Weights of a small GPT-style language model, trained from scratch on English Wikipedia.
Size: 12 layers, width 64, 2 heads of 32, MLP 512 tanh GELU, vocabulary 2048, 1.25M parameters.
Training: a variant of Adam for these matrices, 153M tokens, 6515 steps.
Each number is 200 + 30 x the weight over its row's rms, rounded and kept within 0 to 999. Layers, rows and columns count from 0. The size before them is the row's rms in percent of the matrix's.

# layer 8 MLP up, 512x64, rms 0.212, rows 336-361, columns 0-63
077,195,169,192,185,181,208,205,187,176,222,185,240,225,131,231,154,206,183,175,221,177,230,148,171,177,232,180,211,227,155,189,159,181,199,175,171,276,199,268,180,168,206,219,206,204,211,166,267,142,179,241,195,165,204,170,201,157,206,187,197,192,199,203,240
106,182,171,188,227,176,193,218,268,192,249,162,156,215,222,197,136,195,181,205,227,144,225,167,207,182,207,170,187,160,210,208,237,205,209,176,254,228,204,217,232,195,207,257,136,222,204,221,194,188,194,184,167,223,194,154,213,214,194,179,192,186,169,141,131
114,200,222,214,222,218,203,258,202,232,250,212,180,172,265,174,233,237,186,193,197,149,177,204,165,213,202,165,183,226,196,215,217,183,161,199,206,204,193,293,178,171,195,264,169,190,220,238,236,158,191,201,220,165,201,189,133,165,171,184,174,202,204,169,226
102,156,188,223,214,194,179,177,193,263,177,190,138,230,213,245,181,218,180,166,200,225,161,187,207,255,239,161,196,246,244,217,211,282,182,205,201,188,204,213,184,197,163,190,184,169,228,175,218,216,141,160,214,201,171,145,187,143,236,185,177,197,207,198,199
084,154,185,195,275,207,113,197,142,203,215,194,141,212,200,206,204,242,201,187,168,137,190,194,194,220,246,188,217,197,179,151,179,152,221,179,214,201,184,210,186,206,247,170,216,158,213,234,206,201,176,155,215,181,161,196,159,201,209,174,251,218,198,174,217
111,152,191,180,215,232,160,218,201,232,264,174,237,293,216,231,200,248,186,211,202,216,186,183,195,223,213,160,199,210,174,188,189,163,231,185,208,208,250,209,237,167,183,169,199,172,229,276,243,186,180,194,186,205,195,195,178,188,231,190,226,132,200,215,238
100,177,163,236,244,235,169,221,222,272,237,209,203,180,189,204,203,231,182,182,165,200,217,200,183,220,233,173,194,211,182,204,167,241,245,224,260,166,277,233,225,173,190,179,112,183,251,212,188,217,170,167,208,196,204,169,167,205,204,221,198,169,212,205,219
107,185,192,210,228,209,186,275,240,240,191,140,160,197,197,226,188,254,186,190,163,174,186,200,214,200,282,148,190,241,178,162,229,218,174,165,207,220,206,184,157,151,193,154,202,208,216,229,192,196,196,187,181,182,207,187,195,142,211,179,259,161,228,193,201
107,225,161,201,229,160,226,212,275,220,190,231,185,187,253,181,188,208,153,214,205,186,197,146,191,196,217,154,186,188,202,249,173,196,192,237,211,238,257,218,212,205,258,180,163,210,219,193,264,132,171,192,169,176,197,183,217,203,198,199,177,223,150,154,200
090,155,135,166,187,172,157,218,193,218,275,174,209,215,218,195,184,202,202,198,154,199,151,176,158,128,202,202,158,211,246,189,164,238,211,240,214,196,220,184,203,223,193,175,195,142,199,240,202,217,199,191,198,202,173,180,184,178,197,162,229,130,200,163,168
094,174,138,244,233,195,159,190,195,256,224,178,182,189,191,195,189,227,219,203,240,214,171,220,185,237,230,145,123,229,215,203,197,236,201,228,196,258,195,234,176,221,182,154,192,148,254,192,205,181,151,194,193,170,202,199,151,205,207,149,233,182,209,199,221
116,198,162,126,216,196,153,218,233,227,190,172,189,169,239,170,159,242,170,181,199,208,182,194,190,156,185,160,202,203,164,179,209,170,247,168,223,231,199,229,141,154,225,199,210,160,200,202,213,221,158,224,149,183,174,155,172,156,238,188,203,172,188,241,233
094,209,192,191,233,197,202,216,233,227,174,147,169,202,189,239,164,157,165,208,160,209,169,225,146,205,195,196,144,198,220,171,169,201,157,235,158,148,188,195,150,223,176,209,130,200,195,169,224,187,226,238,200,196,180,127,187,196,179,205,242,177,153,171,219
098,156,177,196,197,198,220,238,243,199,171,230,158,195,183,234,126,221,187,166,173,139,164,181,207,160,194,155,191,201,229,200,149,233,222,222,195,203,219,218,201,208,183,210,193,166,189,265,198,144,196,226,139,217,163,136,206,199,217,156,217,196,216,215,228
112,199,216,144,208,226,170,199,159,193,169,185,184,195,226,204,188,185,188,177,137,154,128,194,179,196,199,245,182,261,220,198,165,244,209,262,207,198,193,204,208,175,171,266,177,169,214,213,246,178,178,205,166,204,175,171,145,203,188,146,169,166,176,202,188
114,170,149,148,214,214,172,246,239,244,193,159,165,183,203,188,201,177,184,189,178,160,120,194,172,184,202,217,176,236,191,166,235,237,149,271,234,212,187,201,195,199,212,176,197,200,210,199,187,198,224,178,206,219,187,198,224,165,192,121,261,215,176,208,221
097,221,193,182,245,179,186,265,205,207,205,228,230,206,230,179,192,199,209,205,185,203,245,205,181,228,215,203,169,187,235,239,219,231,270,257,222,200,202,268,184,215,194,166,185,105,212,215,250,183,184,202,200,230,207,182,181,176,231,189,221,141,192,157,233
098,178,226,232,222,195,184,206,232,209,171,173,171,184,242,214,172,205,217,189,172,212,176,186,156,223,189,183,182,195,141,207,173,169,137,236,233,207,205,254,197,201,175,240,187,164,202,197,227,177,222,149,150,202,176,152,106,175,219,176,175,187,190,258,215
126,124,197,151,211,215,143,221,192,194,204,182,234,199,187,208,227,222,155,218,219,189,176,158,183,189,216,187,161,257,166,218,180,146,186,226,204,225,218,188,175,155,215,207,181,93,225,183,203,174,189,149,237,189,164,193,227,175,190,168,214,188,193,206,191
106,220,215,182,217,200,188,231,192,218,212,143,167,196,264,208,198,252,164,189,211,239,166,170,212,226,213,200,163,234,201,216,209,211,267,152,208,159,258,184,225,180,179,177,182,200,211,250,196,192,149,186,210,189,185,161,196,196,134,176,242,153,201,175,146
100,186,197,220,245,183,181,214,208,202,159,224,153,175,204,220,184,182,203,153,154,189,203,226,221,206,237,188,243,140,223,209,230,223,172,225,188,205,218,208,169,124,241,228,176,195,237,179,277,137,155,226,196,201,185,226,212,168,198,178,240,160,196,226,229
089,216,169,210,278,159,147,209,180,224,249,236,155,190,243,238,203,144,209,174,206,172,156,159,168,207,187,203,166,181,229,180,188,237,182,201,191,173,218,202,157,219,199,234,173,214,211,191,197,118,191,179,160,205,205,173,178,241,170,219,188,217,175,160,201
117,187,177,157,221,190,187,237,249,230,212,257,187,260,172,246,156,190,197,153,189,158,190,161,195,218,235,208,192,192,191,218,200,192,202,195,184,253,214,218,209,205,172,233,180,221,246,184,222,192,196,173,121,207,139,154,166,158,208,201,252,200,166,177,185
098,165,172,251,210,185,141,228,186,184,230,179,175,185,251,204,192,210,170,170,224,209,126,187,185,190,219,169,214,193,241,222,214,220,173,173,190,225,225,219,201,189,160,190,167,221,187,214,234,212,122,141,123,214,176,198,169,167,217,191,240,186,167,195,177
091,223,248,180,232,167,179,218,194,204,250,187,179,213,243,178,218,229,167,200,178,136,142,174,223,204,216,191,198,241,228,117,249,211,212,161,221,220,232,223,184,200,223,162,174,180,214,163,225,191,229,183,227,186,197,178,228,191,178,213,185,144,217,137,232
098,124,190,204,199,168,209,203,206,219,201,193,198,184,226,223,171,247,158,161,151,183,170,173,183,197,196,128,174,236,210,229,209,231,255,143,251,216,197,221,164,220,249,166,208,216,210,193,256,222,180,223,157,232,162,190,200,165,202,206,201,159,215,185,171
# layer 8 MLP down (transposed), 512x64, rms 0.193, rows 336-360, columns 0-63
072,229,249,202,191,233,128,172,161,258,200,192,227,192,201,197,194,179,189,162,181,152,182,216,226,227,250,175,210,184,218,181,247,164,213,230,238,176,197,203,252,239,136,191,245,161,152,250,209,232,248,171,190,201,211,185,196,193,213,180,213,228,169,190,202
099,259,188,240,252,173,179,206,179,178,156,240,278,222,188,230,236,231,201,244,214,146,187,165,185,234,253,188,170,202,176,168,200,193,181,207,153,202,184,208,192,239,188,143,152,216,196,182,185,156,188,218,231,167,200,184,245,219,183,204,210,199,177,167,172
125,232,214,225,234,199,245,205,221,214,190,208,256,198,225,165,231,173,128,225,166,132,227,201,152,236,178,211,196,235,232,196,182,175,191,232,195,166,273,210,152,182,195,222,159,135,235,222,241,203,192,222,235,168,191,211,231,201,197,200,202,181,176,202,187
087,163,227,186,159,188,231,173,159,242,197,206,169,211,181,191,183,206,265,196,187,196,169,211,153,232,254,202,244,212,241,227,186,201,201,262,251,227,188,189,175,179,205,200,255,215,188,242,175,232,147,208,209,235,169,256,252,221,206,211,210,194,197,196,144
083,192,209,198,168,218,217,194,155,206,162,212,199,219,204,178,167,210,263,182,147,154,170,207,228,211,169,148,173,236,233,126,215,209,187,255,197,139,236,159,229,251,175,208,204,246,198,218,161,164,176,203,207,181,199,208,219,201,263,204,199,197,192,214,164
100,209,176,183,141,189,261,179,193,213,170,152,207,153,239,209,139,145,205,207,135,160,177,221,145,155,195,249,170,207,186,221,158,197,232,181,226,196,184,205,225,251,182,219,206,190,160,167,204,240,215,222,226,204,208,179,193,200,207,230,205,155,226,172,218
111,215,178,193,283,215,185,187,217,187,208,188,184,172,205,188,201,189,209,211,219,249,222,203,196,215,199,177,184,258,189,260,171,187,202,193,195,208,175,209,267,192,226,216,198,208,235,140,165,108,185,149,215,206,194,220,173,175,147,183,175,217,190,218,268
114,212,220,186,215,232,155,197,185,167,196,199,156,210,226,179,188,226,206,225,159,166,167,176,236,189,186,191,214,223,183,116,199,199,206,194,155,188,242,203,207,248,174,205,189,224,151,204,180,222,256,239,261,160,166,157,245,191,244,225,215,147,193,237,220
105,203,160,190,279,230,188,200,226,185,195,243,210,245,200,196,220,184,169,217,179,267,173,213,211,218,228,238,189,185,230,128,250,207,206,250,193,114,238,227,198,169,211,148,194,212,182,205,201,228,224,225,193,189,186,200,204,244,217,241,221,219,184,181,195
086,307,204,220,181,176,197,171,201,172,195,176,175,217,191,193,172,211,210,244,237,228,184,207,229,175,175,203,210,188,170,261,178,165,251,153,136,240,215,171,226,212,187,217,198,208,231,209,204,151,208,257,163,180,215,196,185,230,219,181,200,192,198,257,175
089,179,197,158,159,180,172,155,202,227,228,197,205,202,193,132,204,168,241,199,238,240,207,201,191,221,172,184,228,185,206,263,157,148,201,226,169,179,132,188,243,182,180,170,254,221,197,251,237,187,221,218,162,228,219,224,191,190,211,206,181,226,200,259,227
091,164,226,241,222,167,195,199,213,192,161,173,204,241,229,255,184,194,169,249,171,180,214,241,192,223,184,164,129,199,173,225,153,164,205,167,151,187,206,242,179,261,148,173,182,226,208,209,188,195,185,184,200,191,248,247,229,217,192,212,161,247,214,223,183
081,180,173,213,184,202,208,204,199,210,223,227,242,205,166,209,199,144,256,161,210,220,201,234,204,157,181,241,207,201,132,234,215,246,211,153,230,161,240,216,210,220,227,238,166,213,177,179,152,260,179,199,197,191,192,265,139,213,172,165,178,216,230,187,185
090,200,182,165,117,222,199,214,233,208,211,187,236,222,241,210,213,218,203,197,211,199,245,199,202,165,188,231,272,201,201,197,203,217,202,202,214,152,198,199,205,186,220,203,177,221,191,190,186,330,193,206,283,180,226,172,216,203,210,204,200,197,234,221,233
114,232,173,221,162,157,224,206,189,189,252,169,119,235,181,217,190,223,162,241,223,197,230,187,226,170,203,182,214,178,227,136,190,164,218,190,193,195,173,252,236,188,168,211,213,148,179,158,237,184,212,186,127,211,217,240,198,209,241,185,167,220,209,191,187
129,212,191,183,219,210,184,153,206,152,229,164,169,206,192,220,167,189,140,197,231,181,211,209,228,147,269,201,244,156,200,241,205,127,199,232,161,221,198,153,220,189,192,217,183,203,194,196,175,161,217,239,164,245,225,259,190,183,242,197,203,180,245,190,205
090,167,231,178,194,194,153,151,250,188,174,177,195,214,204,183,192,207,221,206,221,231,243,236,268,205,186,191,199,151,208,192,229,233,201,200,158,225,216,210,166,162,161,212,250,213,193,242,137,255,170,164,180,185,206,206,238,220,196,221,187,239,209,278,202
090,224,195,256,156,174,176,232,227,194,193,234,162,245,200,200,221,216,238,183,226,274,171,197,200,201,227,231,194,245,218,191,152,193,191,163,185,181,244,204,169,212,229,132,246,240,167,188,155,214,199,201,200,211,224,168,231,271,187,191,160,220,193,218,181
135,284,169,230,262,206,239,227,213,164,214,171,186,209,194,223,189,236,204,202,168,176,175,221,218,162,274,263,196,234,196,189,167,200,247,250,165,235,233,233,198,194,174,202,181,209,191,179,179,140,237,185,195,177,216,231,207,175,232,219,229,196,204,192,204
115,126,174,219,256,168,188,186,216,150,186,199,161,214,204,249,224,209,179,216,199,228,161,246,257,184,142,189,189,184,186,229,208,194,208,163,206,164,197,184,153,167,187,187,181,200,228,191,173,249,207,189,207,204,265,207,168,174,228,198,224,192,276,183,174
095,223,223,188,273,172,215,193,192,249,202,176,224,216,197,221,234,241,222,204,198,170,194,219,186,193,243,192,155,219,158,203,161,157,223,205,204,202,196,178,231,206,192,216,189,229,195,212,176,89,217,194,236,198,202,201,202,294,229,224,164,239,214,195,209
091,179,254,212,191,201,249,227,250,190,168,173,213,200,188,197,219,198,151,188,228,241,250,170,191,202,83,226,230,194,191,227,210,178,195,173,210,191,195,198,184,196,195,209,226,224,227,200,220,184,176,224,208,206,179,281,231,237,242,230,207,203,251,203,171
131,237,203,167,214,203,162,136,227,200,263,173,226,248,201,176,212,196,163,202,221,158,202,188,164,178,210,190,269,168,210,241,197,196,198,187,140,190,171,238,212,212,180,209,180,158,200,215,153,178,224,228,270,219,177,182,236,229,176,228,179,163,243,184,208
093,268,165,223,198,235,187,185,188,189,218,242,222,203,192,161,250,233,210,165,220,170,159,195,185,181,206,140,236,210,195,224,243,179,207,200,172,201,249,197,205,218,195,262,224,202,172,226,157,252,190,208,238,198,188,173,214,223,178,195,185,182,239,293,212
089,146,189,212,158,228,185,220,209,169,143,214,183,226,197,157,174,170,204,200,152,240,182,161,197,196,185,214,204,186,228,150,185,214,180,213,203,239,185,120,282,244,252,192,207,238,214,200,194,218,175,180,245,183,189,204,170,188,263,199,224,209,224,216,207